Weights of a small transformer language model.
Size: 12 layers, width 128, 4 heads of 32 (1 for keys and values), vocabulary 512, 2.2M parameters.
Architecture: RMSNorm before each block, rotary positions, no biases in attention or MLP, untied embeddings, normalized queries and keys, capped logits.
Each number is 128 + 32 x the weight over the matrix's rms, rounded and kept within 0 to 255. Layers, rows and columns count from 0. Numbers have three digits each.

# layer 6 MLP down (transposed), 512x128, rms 0.0666, rows 499-511, columns 64-127
140126198126087113091125148108118091095137144189129096164178138113110123086127107117097137180093151160111072104125082137131114110101081137110050124108105140050176124088092072148195136195127092
124136159066117080126148141136126154114132080138130114138112144138097158163096130135128151101151122101127143118124122109133173158112177153111140142137136175120097118146137117137149141165141132
119107167087122116170138149126116125145091184078167123116167112084070195087100094096048169099068178155161144154124127111088147079152148108134057121096117108097105116132113050094094141195100156
128152125156082113177142117121097149122109161137104156163146110050128111105197114109187123122075159168141154143140123125140159044082161155146101150148143024118113142093189150126062147062176125
133125110201105119106143156122168107082105109208144151139153129157137163104109116138139109157166126142120097144088165088124117134158167136134098145081078119092147127109046142076066108136144127
138149112076174126115131100153096163164143126180124133094078092097083111134132141148096101157107182117163173140174255168081125180130073160097136081086145145132163172122137168147156116168142115
105134136135127126135133141098111094152170121092142138166128122125169119093095112136124124134123094137124169131137051103102098130139116184124111106102143146131113156109153097116081138144121125
155112137067080091196145150161049109139159118103173142113132115095130139155145130120151072131179148116120174114170139085060172113083135109094164164166101147104129090161094070124122136152101104
113132142126102158159082068114119169112159105105086111092136110145203148113163148132131084172163085198105083112131103116118092158165109148084077113103084152131087100135197102080100156094089095
107172160140116099048065183127099132120108102158134086157124088119134182133160140100095136181114158221137158102116062121169113154135096139117076132147159113109118139120160086148151126082197088
131137127089124088081055158185134137163151120181172125111164075094099164131147193140136108146157182154163123137078184124191123076115170113150157107097140161126109149110101099119176144129101135
144154132144139184042131107102076123078141072116094128120117124099145092124126098053131115101168167141131111165106058120096128172131169105129064066165190095104164123122146119133120103102162044
067133108143154170154147139125139109107111133145165129127113197166102094100163151182136094140148151159188078121147157124154163165106115152183121092094136088108135115117177137125140101056133114
# layer 6 MLP up, 512x128, rms 0.182, rows 500-511, columns 64-127
083119088137074117132105143110113079121126134149137127165150133092160108105158138075110107149133138093110126123152111149151126145136088122151159115153131138120128086089095133096141116142153161
080154173120155135162146108227141140104108147134154098153128075117102129176091115100129112108051122140055136057101129124156128057129175162101141108170157103143143129089140106200146095147152086
069124175160114065110137098120178117159104095111088098092081118112184137126095182145143134120134131119171136143101125136144083143183065090123181148119071125125066112152081128163101109128060123
175155141133144151148164089168134132130112145150145137127147158104107132135136126112121112155170118105199162112072127070143114124170150119153127092178071075099116138136109156133106102139082107
125130170163109139127101135129114137168076108065178070115128156125161133155128128114118088133139129079161112077128117058116082160078179116120180132126114163137049110098109097145162132141086096
147093109091099137090133092101124144125133124163176128109119104125130126133108146128141155129130162079153118125114145146113162124071115087151141124167116132109137123111101140161168120050148127
166055110131133130163061151139095140127167159101161180139176082068145131147095225126118141124138137118104108135188165163099165146158141095067172119124135165106135156142130129173157100183105149
163127137109184193144146099095129147204110083160152139159092163133114164113071174093098156148152183112180130174174147111153149105106143221199129163078127050129118183168179135176118122127117124
132115170090145089092067085149088154137204176146126173137152143093092178113121103078120107069189088077133072175094072115080136123094155104186136136099098095156183059116115126121169162170102163
168051161164159144071100129078092085187104106138137161074080083142135089175170132134146152087142104067155084108166123138166116094176140157098114084216164119129116090128151146069136129091135127
155092128117154138140162192123079160150139145129132152114177101153108133121071090155156137119102157156087164078114151128128119123137162082120116126113095109081143094093138096159127073132165127
139131082119115124160122122104157138151073142107081100125084082096072111112088092089114135100165157083122139115119143141063196121135163139126154138124134080107134166149128160155179085165139109